config.yaml
d_model: 576
vocab_size: 16384
norm_place: "pre"
positions: "rope"
rope_base: 1020.0
qk_norm: true
lr_head: 0.00451
schedule: "wsd"
decay_fraction: 0.612
decay_shape: "cos"
train_tokens: 940000000
Each number is 128 + 32 x the weight over its row's rms, rounded and kept within 0 to 255. Layers, rows and columns count from 0. Numbers have three digits each. The size before them is the row's rms in percent of the matrix's.

# q: layer 3 attention query, 576x576, rms 0.128, rows 0-89, columns 360-431
# k: layer 3 attention key, 576x576, rms 0.129, rows 0-89, columns 360-431
q0 128:117148136181180144153167075150127151127115079146052085127101174169127074094153130081085165124132151169186134123144078070102137198098078137143147135142147094127095137132121155114088068125104126101121182146165140097158
k0 092:130169143241161099206142105195116085126174061111133135129125103144129098153094086145140155106094088109179158163174075088170093132196138164095133093122148102041139079164128151186141124088154124091090129131099162130155
q1 130:125129111132141115115147087139081153077071171155141116106084118134104158150191131109149087167123186168098090058119138131071196112102070111131129132060138119140139146162164121131126151150132139101168138118155116135154
k1 120:126124160140060115078176121123151114121123154118077106066081154160127145115176112092104155097139126133140137110105118115141124164131176090107061204078192143169087132107111139125073054178104143155119184127177157137026
q2 112:177119081045160122079149130116054126085106167152169177152097142079100107164202130131112087175113180114116107076072182040080165094112074128175136142080125121113162113156117115101094124145155110104189162065106135134125
k2 110:124129110090129151088133101162138178121071189141132158065125117096131152180145136071118133154136160150142123070126173164129189175084132141139089232097084131162127139144128092143116120133174146103150184093116147155110
q3 116:161102173146118093133126234082130080125163082096131135176167140113165134068116150174147081074162097130109139159137136183138113081131136136155160129138113119100133123104128105100100197127150118116101107155136101113133
k3 104:176150118036141093153095162118118172133094154128107121140144087096148104092113144132143151159157145102114154158164112068101115113148112141189152126132056162099134143140056159163091135137135044151170105094086131118103
q4 121:103148188122144172149073145103154167172145094126096134125177105124155150116114170109068129120140168092096154156152078191142064122140123155133141107145142122147121135076155111110177155163170103119123065134130160107113
k4 117:121158061079140135166121142131038154089174083195160074187148124120116147115088142171148162163087149132108111175087162129162160133134098157170100114141098136091118131133182097128187151066104162133150135092124138115144
q5 101:108142126135127115162162130103117124144145100138128109106101151163168129105110111100108122120144141174125124126140144088119172143139066135104073139154167119132139123112083208150069116156104137146118127123119137086168
k5 097:127161212137114113136117104091120104137150117124095065146126092167117136104147149162116152059155177129189191157175060134117079149106170112150114148079138085106140148082237103128143199119196074141136181171116117116184
q6 114:157170166136085129097115136090109160092194044130174142140137143121123177154133154128107065162098120129095133171131120200151135083134109089103119114123173108111108167129143121097124165130182130094182116130126140138153
k6 113:133143124000164123157071164123145163086146156131138114229178106114072114074128129154129102149161129097121166184101109121087153105141116169255151056127064132097140162108099102132143120142114118087125138125129101084116
q7 105:101143166147174124118163108151144067162123099079149162090124127161126163112137110153130095102159137198133129186159132103175174164118145138068074168127168135142109134138108168089122184123131134116117137062099168086191
k7 098:145096157164126174142116157091130140165162106075135114071183088120133111110118128098122096098165109106137128148097126173147091152148150077083090181112152114092119151084158134072129089142145139171091091178145158122111
q8 105:115136103109111137063087115137075183153162113177141124099149142147111161140145135126102026189076140119126146170095122176111132086139110136176174102109138128063134134089102123132203170091120090150110121109160106139173
k8 105:155099115000171119149121211138115203072156123194158082204159096146125132154110162132116110204069148130185142169111134140183142100122098115182130122183078110144130104106075101169132154120105120100193112129117074131117
q9 099:065111159180132118121094131124144136130134105103170124109158109162186203120214139114115055114102180139083132146149150221130162077149091142119148161122152091112101123116156112099136181153141097104130071102106163149117
k9 086:135114168125124175147051093115127164137164117140164118145146120076190084119205103146158113121096105082157137185133112162174136129121123104186143108058131161063105131000139169108138136102128160179157109161114149121154
q10 102:152133110195146157170164141155162163111082111141085112159162178072112130152131124106139120111081096079133147092145165101120107135135162134163255106121101118152133084123119142176157122181138098089088141144088093114145
k10 104:123078084000176138138039183161133173122104157148122109160156082085068182158104178180147071129097128146117091134142083114124156116090102111210158105127037113139167154095133115091140120118171142136181088133134077111148
q11 097:148214136207123122114133150086128135120119148113141146107188133108140171157210176122163152145189149115141147177189150182119081122121164183159122124094168099081144185121153094132146106118168123142154121095141105144139
k11 092:124132108198105160162106099122171108156148107065103051148176146136178191102114110127130114115100128116085147149131141165124121122110128181121143111132126112125103080058104102093145133136070159162127104167145103153173
q12 095:128118229079114151145136086080101169095104118110135133149146157173157177113106094135095165096140193160102119078122100136145135156172118121108073115092203145145077129094109107147103130156065179087110141128180152125092
k12 105:157146152250085148144163082105140080112136132083140115128086129133149158147152111186131157070122094142161078148152104122115109166103164118074161120132181093151123089166125118155140088173144123139127098133127158163097
q13 111:116081115074130088129167159142105091146067091101086187140136130139134092066055079152131143088135182129175105162090191047082148133130150171131063174147154138100142135149126123142120185134061156115071172117098148112150
k13 088:147081134106118095125142160162051104171161144073120117138127152121124117179179077112118099138127069189125117120093161104153151160097176142121103149136133134129123079106075127203107100137096152154159155075116185137114
q14 096:172094066124127127078166135124142106169165153113166132129070159125114071112058099178120125105118114173112135131080154049108133144086067070090145130137067134126134095188117126132137168141116145107099118207143100162120
k14 097:123164140006156158122125126166150162174167171119129130143173086144161184069130151159117098149139099131140162183112129110165121119131140143200142152150043156115177153136098090090145174119158089134112113166127124109118
q15 104:122109153137098125171085125145155166101147089124130092100130108172137129209105192165116103146122131095121118161131089173114156066098120108146138112104155113130099089071162137123167108148170101055114128153156069119120
k15 093:167150114188062093070128127072119120196140092155197131124088103126158116112115113168203124097165129073151098143130129092098116117114120088077158109119181085149136140163127100121117161150157149171142125177156198134152
q16 093:115082129072120145083114175100095148104111111137151111218050154156157132122109138114169142122174126129102116136091159157144139103136103084104028143189134185150161155169146177098050149102065121166180151200157154143100
k16 089:105095096132108111106200139134148111119153145090170122071075110159158143094102105128089130116121099135138136038156179146115160114095133137116079168141188143189115120062074104113120066154107157143122122166147157064075
q17 093:189074131168223116156137141129131103125158179128112061206125156109118130161136088151100134005146128142130130203098135124105110134105189076085078103153105109105194092158122095132187201140145119090063109119116161133133
k17 101:190108102011200126110076137131109140162075141146135184167149111126068112082136150094137087136120153074146093153163112139101173125168123130128090059156080109155149128174169143116124139115116161115129116130108137171140
q18 092:124144107139172134119161140203138153133131159082121093188089101184084100102103119156120106111101108152141118165103105101113122151193111126089128071170125089078082107112090182127110169143141117109114101110132151129116
k18 093:170107084003173142141095122121171130109126123162156151176119188081133138116136102167117098155129129132129086174080143047109201137115104107174154074107086148123175126099136159106132157160110130114146139135126123150115
q19 091:123163112162106169149146129134130162074134133147142069135131128137120132102114163163146133195109096155129129090133111173155172153104138111117185132140097137170127145141162110096149086094091140140110139141145128132149
k19 085:133155120070134074162067125085144106120130133200049147101154144161127130081101114151114138157132135126186186185130114134108127117161095158170183131154079076080167123061112105185152140163129069165106122171125126055120
q20 095:088186122096136143123121178124178138129107101158149193121116083138120108070098107126097072142168103075150122151122159081121126178128150088148100085112096166092106143135105092132166139164131095191107117133123106210133
k20 096:147107104046173096141157159107108190069103117136095084126151152106175182114154172085148120143091151125157172175134202125056150164120113170099137144101073115071187147148128182137135173123121178110128138099078098129148
q21 088:146198139155147176113102131106083128034161118128166081083130110116096155142139095095106141099143157167105127109122143221089141136059101134140121108096108109129099099116135103187158093132158095121099112116161191099106
k21 088:084081074225110102106138085148089070158163140072110174128148108132134155081129146163107169139127121083119119126170160098154131138144204061158092219102149159126126133162168070151159111156138116056171124109102163123134
q22 083:165107131122158129117118087137111145124095079173112152128118149131123109186120168114145104125091145080120149144167119110120100076165138132050176077174146095130124093161128162099135181116150122067147140112082127115163
k22 085:114169097120171122076114179125149188097096151174113107120124151095123125150103066176090097179108137158170086127073151127132187139167106118165116140109104158147156082135090141109149101095144133149111165130139086108150
q23 100:150033117209105158149155132105102121139116116096148121158139113127175103184155126167096127125118170156137152130154153228145101127079097130083115125101156153127170170122140149106129129121143160109124148115128163110134
k23 096:133101125188141113131154109098151081119101160054106105024151158129137109070129085066061148098185107104147153182147102147110042134130136171091116171143170092053109090056108148098119123130128171118115147099157150124138
q24 089:127065132098168111114077139102121122104098124187122139174138179153161192104114091125124108123176112159156112112129148106145142121160147065138117141144166137084148164194098106062115153182108128111054101142160128126135
k24 095:118150103070138080143055120222101111100097184114176140126134159108118107114114104170132128164122121132171131137116128101146105112114117113147074061132119118051141151124143215165165212060172148115112133115162092179114
q25 091:136122158000105145152166121153142164129121068140143182156174087155123100200069067113074159133145104134096118169131098184095159109135113125167096154102179144075103155187134150179191168125134150123134112084146151157107
k25 092:144067131063216148096096100125108126128156153146113142131121178105181139073157146120126166121116158165115121128122143134102183119130135082132117147130135143118095127121128060088131191111114141097179181179099053105118
q26 082:163126131121107156115128149126167173115117207169122103198126138156122180124116146131120153127148108106083153166166205138167058081148150144080128130169081119131093124137118081142085165148098129101165139121112139042093
k26 087:115164209086091092113131066126146129122114094113077115114098105152097112126143117095123131183134136175130081094116115087195131150130096103085117130100119132157158117154149178102157064113131094127124182153163076159188
q27 088:114109161177082107128101055106050106092175127118188108116097096117146154153128137108065186136124114127130155110143107172136163113144132058097143143105180160110103147130140104124138106112117184143113125166140176126121
k27 099:126170099255047107092153088126108053157145087092095118109151111134130106091103185100109113072158096131097108120133139144098125103113110114057119151124226118138168119127153139131141104153100160106122112150162143173099
q28 092:129177120149125084154074124103149083067085121125111109172154081102190188129164122119160114091171094082146067130152115180175120124155147159186096117149116138133115142133170136075131072110070125108162171113094112127122
k28 093:112148092143125142102163069119135092130091100073111126099118208155100137123161135125093103085123168128093165101085109097106067143123112187133129142054142137179071103116097192135078137110149174159108133129169127117105
q29 087:175115106069160108123175117173159174093110139131081066196098112131114194134117149161127136087118139211109171098176111165143133088143128159120172122171089156121123095090086149105133101091141109127128125139148118113086
k29 088:094111116077134112169113139119115053102126113149111134148114084126069088135089095131141175161153119147120163187095080075136127143127163095105204113112150091134191113188146104116108101131149139181147148106133140178163
q30 086:153102136142153119127092063134070127139163157132099109116151121095131148193151088153160133103170105074148150153096154123125131155166160151157128162075114102141118108120124143146182146168129120103099139121138112135140
k30 085:049140167052178171150148140121117096151113120161159226099175107114145113126085162132134109203110141107149087094127122139103198084119100173168149124194137125123154157051161094134229151107108112111132181108011124135126
q31 090:104084104184102176155108150078046088112116090107092099032140136107102100189181144110101117166087159124133096072095170139092099120061191110120197134093190107112172161144136125118186118111138081182162175117080097167077
k31 099:102140120236100094084123076144154140137130147083138075119151127156152112087138093164120141145119133093117128170120186165063119106106100102124160127076214086108079099109110092122141104112144126098112108120152116149112
q32 083:145154138192096151106170116136131159150098029091176153098119142164188131137160147151132143083176124125132178129124062181147123109108155120129122229162121143095102160149158135138135109106187160116135130112095158126180
k32 094:070125139192095128110165158119187125205117083151121177106128182116137121133126163149118096118145069186052111114074142106147179117165154114069091103120167147105124152178091091133153092113111129142168200098079105132144
q33 089:100187144133181162128115087117113092097089100111102092124170120102135159124200146105118197066137164127117166114156129143101174186097134143175160152094139143145078195073160094098124135133105090106128107098141122103070
k33 090:091122164208122116109190196114116094150169125141108093140077124107093098161133143185146148107069130133105171106106083109186072191145140078162100100113199079120113172212149093200128071097074143117073070143108170209107
q34 093:121143106138128147107153140097132203103148149133103155147099143109157134110112168168098177156168107080080123145169183103164116132105114099152098119102197168108097133179158105151057131110132078162099121175106155119113
k34 093:129075110042180142120160081203069117143091155150129100081117112126102141056062144144118089121098054214082152137115147101070139103115144175178079155155130128129136111114096137119140149058086183166151151080114150097143
q35 094:144047117160142146118150136130134107105070141148066188157118149137122059130133154059107106138134106121133154104140118125159134102108137121149083165151089105139215146111131061131116122089162095163105101090082078170110
k35 103:148150137042122137127114142137114083129111126142128088149094124075144139096141101149161138158178232134071148145130120137134138143151151163165184089173071158100121174125093131102089105080149112162131129147194140068108
q36 092:143133097182124094200135135086166080164125132163132158166131122195107158144161119102116118123102143096090156073164160106127132137165103102141164147152133130117092149133072139127094141156119092109129138101166117141141
k36 099:121149130143177158121136155134164113121122112111119122145089068100142115129085116118152090158083142138164226127122102145167114118146130103126087160119078150090203146098137113142101094140084197088181175081160113109072
q37 089:089158094096119190137096143135178133120097125129162094116093164084150136087071147142143077135117106127174091130075131082172122093090124141139114113181149168137130088138135140136090152096120129171111152136065115127141
k37 090:104101115081195128115116156124136139100123147135161154098108127139111109185085106078105118129156129127069098193074159168085096090088100156146089118109083176117130151116139135098165112163149182145105129074159127114101
q38 081:105103089136157148114123144144133112145177080155178204126086124216177096176133108091117130140184132064124129121112158117142140145127096114105205191144100115156163134132065152123098127171115124115077176167101115092148
k38 110:135125119247090143123156107085150136154086161134118173107156150119145158085113121124111125186132139158117133109132128129099103089177133152085142143147174179128120137112133150122097140128135126150142109136145171160103
q39 095:159127140187125137115147129145082090078066124141118129060115117097109110086151102093055146141108179109071085107142114204122108183141146160158137143102132140092094162122181151175134082100082107139120131140147147074128
k39 111:070102112255112144115199095104155153169176145006108157126130156163155163136135140157128102097106111158174144097119128160175107095160165112040134137116214147151122137139128103075098129154146181117130137098189159154090
q40 093:143063165103166150133121112142236111174079089114142191182141137085103105155095165186140090164039131109169161130165090159105114136151095139105146093116092133134101123109181171159134137097107143105102102083110123136172
k40 090:127145085167135169153092142077151122127133150132133151107154139102119157139112182095124056119154129127109128118096101109131106084082165128070141165117130115142143091168111098099135138154118145135115115124108162144172
q41 090:092106120193119133114174134112122138129198100090132098110089137061131161114155129122147123164109108120143116148177097117168084111147141163110134094111126123102167100079100132083122162156171117078148145134101126071135
k41 098:128066147254098104137198134133121155180074134098097215069134121162116160079056090179120075113114136100123160143102179148161109110111118156025149151105177131139115084147149144108145137123115169105146110135131127165139
q42 089:087127137149110158171135078159174081102140109112175120180106131119207147158091097095135159166104128120143087158126144171124172144177131172103088182163168135208102128137112157138170111145134200116159123187168094147136
k42 091:155162179123087111150141145075084143181098101150109118162145107117102124047152102131201081133145145141069106097161103098128091135124151126121114064152105091056156087110144134101162154134163082100162096134185146081103
q43 091:100090082129106111177112139114141112112122148150031142127129205063124154146156131158037182182207139116131111131117110164153135161170061050164111154086075126200066165133114107128162139107129111137088093156087126109123
k43 088:137126173138084187123179167098076111159173056165151167131094187170155130226087107101139131121101176148125200116113095161129117056127193084059107177159187121138174121118164159172154081113131163151116090135154112102129
q44 086:165112169187130170098111090179120066127144085146080165123113087157175153139155113126169040104136126157122130142167136127113145124084093110079132116124102150164143151097094150086139168088089117060096155148115119160118
k44 091:132127079071129205130143149128084108071086103122172083179059126184131099135096153116064157141164150061134132149064118131149090159146154126143099108112116118113111103079135081120134144130146124119168094117096130119079
q45 087:187126065156119115158114104135140155069110118154102132109180124117067170124069153156103153114146132086187159110146194132087167197084166132110141078108157123089109063126140159104081114133069108091144119104129116129115
k45 096:142079106128167135163116153148131111116085142134076181136104162133102103135137135078138142158144085155077143125123140136201163117197088155155129164119096105102148054103168122107131136156136185138129166120122174115135
q46 091:193068064117080093141159140102090111119126161171101139154092161166163161142192101137096139163190147097100146147127165066117125078182156067144148118207117156109128148135105099154070110097106127150159131141117156101114
k46 086:132154120125153099163140073168109083132132168079116094112135106195099151119097120076102107169124157143171123152131106116128139105085169166072119123107120143124119153114174093032156071114172158120146135152136106133124
q47 087:112185103142109144113111139089132093115158128111120145108125151152085090125138138109163099085135106145101131141189062143110105180072143153137135085143106108122108130113192131113149109097107171092066119134170162151162
k47 085:153127141134159162105117201060157127141069106114147156094071132117110136088195073168133142161104146133141160161060083139117092146096147154138097073144093087131181095140088172144107102154151143094083142141124119064172
q48 087:107148176055132160158114111115183106144102202048162123124085142153107091128115137122118092121139144160123098126079159157075100095056141160145126162108070122093172121191096098136188131144130173139114135165147123147079
k48 088:145054092162105133133063124132131106132128080194151184064147096140102093081097137085178128082154114125132147102155081129161117073118151108156136100122158127145144122121117141145088216061078120081099111149097104072144
q49 081:165135052200122140159114099113106123133127142091156101212153153066121133178146109081099165108095170129104107184163099143156142136138121147132193176102127122065110108184135127136131142141110171128182100163108145118177
k49 088:139162145140121139180107088146165182109079144207135143107118138139087130132156111137139132164186112124157173118152095107098150121161150163072133117158164136142136137091134146116147113059151088114134084133092118140132
q50 087:109121047123151112116128097145213138118116106089113137103110139161166145162136163169105100085081127140173131087077152075123207105120141108119166113091147170127115097152125152155131143130098139148089189130070155071155
k50 091:088101141143141166147097122114145144145093117119109135119090138076075143138099168062180161134119127183146152107170147142173082140121094153136159127130134061084148131107097134160148152106152109139124085096150120202140
q51 086:121119158114121087157130182155136110147153149141127096139178128132142082113128085171178056106167126103153100132096109082118190103136125168099057116106112133069159143107133129137081141081129099151080130131149129138185
k51 087:073151145137151187171129093077148143105119090108103105155150134136112172153100170130209169100146102113107150162095123165090094071137091134123095116112141109168121132184172177138149119151144129110100123122182121113098
q52 088:172138111112124161083124161170153092066095131214114166107161096119150112161099189160133081086134091116164113075186122090150128131103123134133166110136159138091124147096163119134124145135198078131104186087181046149124
k52 098:187104126199121110162180064147139209153143111110167119117100118130070161200153139122120139145126168153161029130083149109130136157125091121104150106130108098160165149155085103133108156100118145167120109129111173123186
q53 090:119154190167098113093142094102076166149087099095147143123121120081050157114144129103132104153121113082170130156189167104166055129140181140092220157161152085141188158176140107134187112101141181183195176092142158111146
k53 093:114108128106121138124127198115124133128082132183176152053151075073105142125117098092081106096127136153164102151070131117108148122165106146178118082076108176105091112115104171129152201119159096099112132155140149130072
q54 088:114140122174167153111158078218159091048091156144162140171166103094136179075153150117106201060113093120123121128168125157054099115140182135067085123123120103088123144134126110146114128137153121128182131134096173134086
k54 090:159162094075084100134158086099154153114133133142136113128097094129065190127108191042139118097179133138144118098113135105145121111095141098094128155104125089123147146061113071116159144085095175121175168087107141132162
q55 085:099144113126092128130169118131094127172145158113062087151047166122122118168120154162102150117125132118133173134130074125127118134128169172145174108125123154136089082172180080123139184158069147116133160154113067165123
k55 089:121073142138144088141116100116187171105140077109128124131128163155142127137131100199131126126140141116140113124143121115146123133182082051179099094115149144136117166099131162085199114134116109166141058151155143102078
q56 087:156167074144165106081135128154120101123092144122087161117148099171103124099099095113140106114142160081123086157118082098138141109156138140159151097118184122095133148109142144158078157123105126110026138128168105144130
k56 088:083116137144147088136079097136113154064081152103132165135160077143068127152082145132067158101145134128103077083133226103152096128189164139132163159130095206129118134156164149107147124099129120094132115149126131101109
q57 089:091126178198131139209141171094038079154091082134135151137156081135135122084163130171151098149168065147166106125119130131145103105139093083126161076138118131176148115093118178105158198124148117157114167123117128123168
k57 094:106107105076132165117158130104165101128154151122125107157141139135087121172129132142117104081152084143161123144132165151105192146131142208148127110107065112133143114141087044157133086135127136108146132147156131103043
q58 087:087150112139079179119093137121168137173107147140141065084103089117153157177088128077081134156169119051084127124166179146095112119107118163161101137113155177127145052103126122114128109166139160183184155116119111113112
k58 087:115123167139148059143085138153062140104141123182159084176176169139051136120108161102138130121152152112105081133073112137090111134106163120124141127105143109109092169126130090159079112087107165135107147091124142130074
q59 085:172127138124147124174129089096130091116116168198040239135179137112108150142140156153113162123116125138178112116142157077109123091092146147140132081097147072120114144121153157139127167146127078121177098129159083158090
k59 090:096134138172077119065141207107117111109163141146185102175110066097150102120141098079095093173099144151132098105157120179123139101138126136174152140160127151142095085176157126163116080135162139154073171179152201200079
q60 091:125157100194177050173100079169078134128123096152138066127124135116078134165126118113166091130089098083173126146156099132118116108107138186147139136121140154133168049155187137065139102158103121117146081165102137137114
k60 089:137143126137121096122171066114154159122111104080125148128090133110133176199150125095105095150133167115162181125097083155100150091143112140154102123137079079096158135089147167138121125153160119119071160136146078180138
q61 088:179147173162126154134132092160108179163110144164110091156113156146146057152127130135157179148155107135119088117112183153159160109170222163075155119107154122113097145107086112186136193126146157152069159103162099139125
k61 091:103107137113143140125118169162083085127134051154120128144134120107150107154076117127124177117085103080145065113124067071141076090159108066113181149183198158132133124094133083155150135154201173108140131133135074100042
q62 087:055100155108103086186163175127084119141169140141100189108097193183159083110127171088145095188129103103114139141194118164157114083124078091189180113135160151125116128116112123157108162156141094139122134133127104207177
k62 090:133070120078052169114121129158150145111099143105122145111119110116119116135115118132158127117226156051145175144124111116079118167133095156160177183169109157098178108127151134145151100141120122128127074097129121138111
q63 088:141120173159115112099114118179128155105118187132096113179140126108149115149110080179158113094151139196132144104132125159117138062165098074121100149169161185140104110164155221139126115140093155124049132116158203099066
k63 091:130168140115128147133173118118144114123140143085186154147138095085094142165002178164116131128128098216134162110063081132127099095132133097130121151106114117141192136162131163232113105067066134174186107150137085113121
q64 091:156134133140126096126130140095106135175096126101191189108144137162134182077065105093171204093120133108137152056205153093101150116134144039122110142131168136097101106107069105118077189118111139154126107127156136124147
k64 096:155151140094132199086115101125156169102161109102132041192144121123121074094094059093109126153099144175147097138072100139181110149168108125138144139160104149083120155139096085096158149127091087077089119135162071081118
q65 090:169049116120156122131136135117179100135062148106137124119134137087167113093074114152160063153152115157162119129101144184131086194107144083093168083105182135080149170101156141166083151171175132131044197104087164090144
k65 088:146164135130124135145155115069186124116141097137089146071109070137126137098115142095093193110143114147156084121097098104033142099141087130111125158137083161156138100117121156070168176191163111105117161122155061148107
q66 088:073129096132131161189096200108170103172113090186096121077105160182136059131160176108189081115118108114142117113084101081091146131139117107134183178124120121130179126156161145108086123098098113100176228205132088061169
k66 094:151139168137149113154118153151123147109123165102139137209157155127140178120085134175140147120137141104129124143139172178132152112064110155124140116141119134096114074202101157087152081130094180137122077155105120132130
q67 092:141121167112066168097172096135105111158179143131165157039139136136120155115123164067129099191126100145160115157157175155096070062070072162150089124127134103094073093154120148124135091153170146086099124130166113181170
k67 086:076133110141081127135151104162100086088083163043140149147113137131112123073136111127093138154160145105139187120076171123108117141184131149131151153160170127137118121109099179175168123097081156125157142125148149062085
q68 087:127223144138159103146107130124163125140154038111117144156156156137113118106170138093107119074160144129119164155146107101108059138128137096119134115137153110129227116195082093099151144166115050106139175161122133156141
k68 093:174155106145102137084155182149133150148165151152149115157040084073116093089147065179136113151126072141094133089099123166078112137189099145122096086143147191168096138148119127130135062127064133105144145123058106065104
q69 091:111085106118153125112138154087123096142107092168116087155095152123159115156140184182168109111154131061123128088139138127150137148143166123132108120140145140180119125137164142101146108155113102158096138129128142143123
k69 094:141166119102145129164107105166184133110182155114170126072073161124161120093077123136045103146160126146163081145159123080085140123071123128100128086092074121161127124185154113157095102093198098116141175123116110120163
q70 087:117193219095107203166162144162109077106089135120145157082133217095122129063122163140123082158130126113140156129090116115147141123128096121168095121138127100117104144164149158173099163155156118153108130105143137134148
k70 085:111104111109098117140108190142134114159122112137127173100068139097157138157179097144109109152117134098128127107141113203091158111114163141188082165099078123198165096128155126168158098078120116106097139113123084120071
q71 086:145097115153143102117026156126163082119126111105118199159144122139145169140145147117213148074087143046095098211107156166107142099152078115139134114192148147115087096124169072187121139159084166110145103131131173123093
k71 085:089091128133100113066136135145127114104140091137101126086156126126110104095105154137154084124085236156135118127081100128171124130133139056096120128158170137100173192154135132123156109181146106147112089198131169110141
q72 091:126085125140144119144194130125109127145127169089151165123090085154145123149164127149126079147110123128145157088110148132172111136122098098124129144155073211158168107157079135147090111100146127111179104152187123138087
k72 090:128154109106122122160106169152169156130142128089094103107166110105087130146126154110060092147162142123106124178134102155089149067090107118142145125125120129077186135111132182133130126113129108129095121190155211095073
q73 085:121070112128083139204086165222124123155212128126156088085122054117145129077114198120131162165181210148102119150087126092087152153195107134154132110145115171109109088125101145084171096089115132158099160171127113164159
k73 090:109126104094107156151181129091087099125103146142131129202124117085104094133163095113120124142111075130142121134167123174113146098098092149133141107071124163107151133089141185138104194105160148091075122129108103089192
q74 093:143118096147128076119128106111192100160193083090128168150197102068132138097105159157101111118173203151170143083105123064118141188150116131078108160113160193075146114150145113145077112172127111141100101130111094173172
k74 089:145130120161180170145111136138110144085131163147103079123138191182111133137125123155143146060193124066113136099196133130139111164135100152150101129094134128168100105139094179132065085058174102158082098132145095132085
q75 087:102106170142176152163101144190215099120102059121159138156125124109124123125078139140115159137118148099193137110215108140127113079126096149117129137080135091162195062033178170132190153160110133143117149125145108093075
k75 085:158128133113119131058114106151151170095082133155125138089158089086136085170153077068141153087123104103185149131105121140106131150132159106146118150080156153130102135142090070157098156150151144156084114118090118085148
q76 090:147129157122101151171139102150114142092134124122063120170162127126102160139099168074116155092139128149131142124207189127099167153112192100156111150128058208120148109174105097141126131125129092128145073125140125135114
k76 095:208185133131182099121155101079132095101095161080158109082183133150115168071153132145128108151145151168139081141094074125145107088063149164140174098130156101090130147124136072129111097076251152103100120131155157142131
q77 085:123080078184134112092117141103061119138176159161099161101130134131125124154146082134141144171120167105180074091101175129114130132107105124136162140144217169160169117187145120069144136104130116142138157131173097112192
k77 086:112142136097146066119181133158180144114111176119134131110153149126123111134163186122130096152119107133118172141177116131114105146149132182173069149195123129203114172127115165135139100173092109149123152087141082103116
q78 093:124163103165140103145107143114068111100182052081135115144102082129118080163095097097084125113163157170169161103052136124131161145140077097162160097114159203122147090154156122122151223109170128141077061135123113145112
k78 089:057071160115165105085133138155093174178132192102102219097159176124097137091113114126088108201074084069078131154154105105126149117118131187138122101162151089124121117106175126130110110178151073124114109116123122125167
q79 087:109179146107147157158116131070095129154103154138118050158143060106166097102128130142166184150180088144064122157104150069161122086121157141161107127089133083136165177161104121114132087115094110064087100140125155127098
k79 086:095117163084127104086171111095133075128120135153163153033124169115131238117130142195116093109142202080127163142083109090186113131128077096167062147169136122145177067059076132116126150140071189137145128151137151172104
q80 088:108190163081161162127167144135058139177137078070110092145143156112130149134091143165115130098123145112148150088128142114154081175102062067151170163081154112111122167148150203098136136070129136114121168111072127103175
k80 095:134057104125140082154118122164191072139149160127128208163128136052128133077116109080141080126191062067148119130139125120133145101119153066153090128192182115089157147120100126142097125150105120148170108116112140101146
q81 086:106200194068169084089100107104145151164138142106135157150142106194075075123097125156103101170101136186174130153137154152145188099134180106103119145144162170155069123101192090133132126125186118139078108110145124094093
k81 090:074119167127127146121119192101074106129102115150088104144121132060072111074125147085127043083086114083080114141124091096174035149193101143155109124127121145120072136153145161136107109140114110123090117223142111099125
q82 087:138171131092171151182120101177103111133116132141178155057116135168161150124154056108090112127142136152148153137099141139159140127107170123093130104154141106171093171106117103125159161093146112108132122076153126125123
k82 089:144098117119104135119141171106131164138131108136082092152141149101108136112149140117134129122105145108130101171166152103147102056103197134123117159071125120104214160208135037162141084076145162095065126140130116140144
q83 093:141165150100111120149127112161146159111114143095134057119159157119144124158105185098163106104192179079115135106133147147090131147132094150158167111142121194177097093123115181163116165108134169094126147199133149161087
k83 091:101165121096174089175117114123142124089173082135104117138216184155092154147069107138107124127083121103085096133108086093208087146131089096138122157076142144176116145108152039114089118179128115130150115107159110125050
q84 095:058130132153155172073136108169131107154040083125136055147061136106110153104139142133139134141107144113091162141187120172127158130099107113129189117122101096172120144134132141139140115103171087124121134144150196163089
k84 092:111124060188134076119134196183187145147159116133111153141158149135126155108157142115190138075124186126164138126049142117135133128112166121129113108087158077150114149132146115154125149124129114134103119118087147104111
q85 085:100139117112175124118138086157116150106103143123113128102158148138150129126162098135106176083170099143117122178045113164157159132105118065095170107149148104088155152092116187133125124172141051076177140094167075125131
k85 089:113109109057122173126128120108149096178113105094156112137195071129154096079096126100153092157117101132113132105206112210140125098092061152129061169116113130144181147132110122142075089097097110126108168091097201189172
q86 084:115121115141175150098141119183185183087099144089138133147162100180163128107125080132139131119064181118154137142079160166126138131118213167142119111100186152106170120135122113209174149150098125157109188159097129116143
k86 090:072151142140146114094119175116087147056113109217134065110140150078111103199180117152134168166162130084187088127136159059113142121066131105111125187125115169157090139171184088085170160116204137120080126112123117185092
q87 088:103125106124114159087144207106124112116131144162154165163110158127211109108084168110115174193162122113134091122121154082067136135164163100146129119127176129144146192147088070124160115135107144168118076182143114165158
k87 088:115131141073074121148116153155104114158162104119100140074129093162143147166131142151173163134130150112153147131152114156102113111135084128130114173145127146148137159095181140106140114124140159105094210181141113137099
q88 086:125158141064148086071134066151162097163161149123143130119118061158132104140138141134081201088161092134139065118143206173173120113118114161094109134105122114142081128173142190144093119133152103119183128111108117107086
k88 089:083184093100152139136122132111118155089068145109120201116147071127097129123124148154195116144082095112075168091077165098155127167139127120094127132144208143120109119127139057155144137131174120173199149118179075172185
q89 090:119085093166179156187176146166115185081071098128099154104098178081138167126136137097134153118193139113107138107102147108150098119107119117123140123186120087135082153144133160126121124206082147119082162124154093168123
k89 088:159081110090123151139148130102129086115177150106173159127163074121156077117139068163113149088123169113144151151128214133169153158105137177098082116078158143107130078135073074134101100083120146152123078060104092135153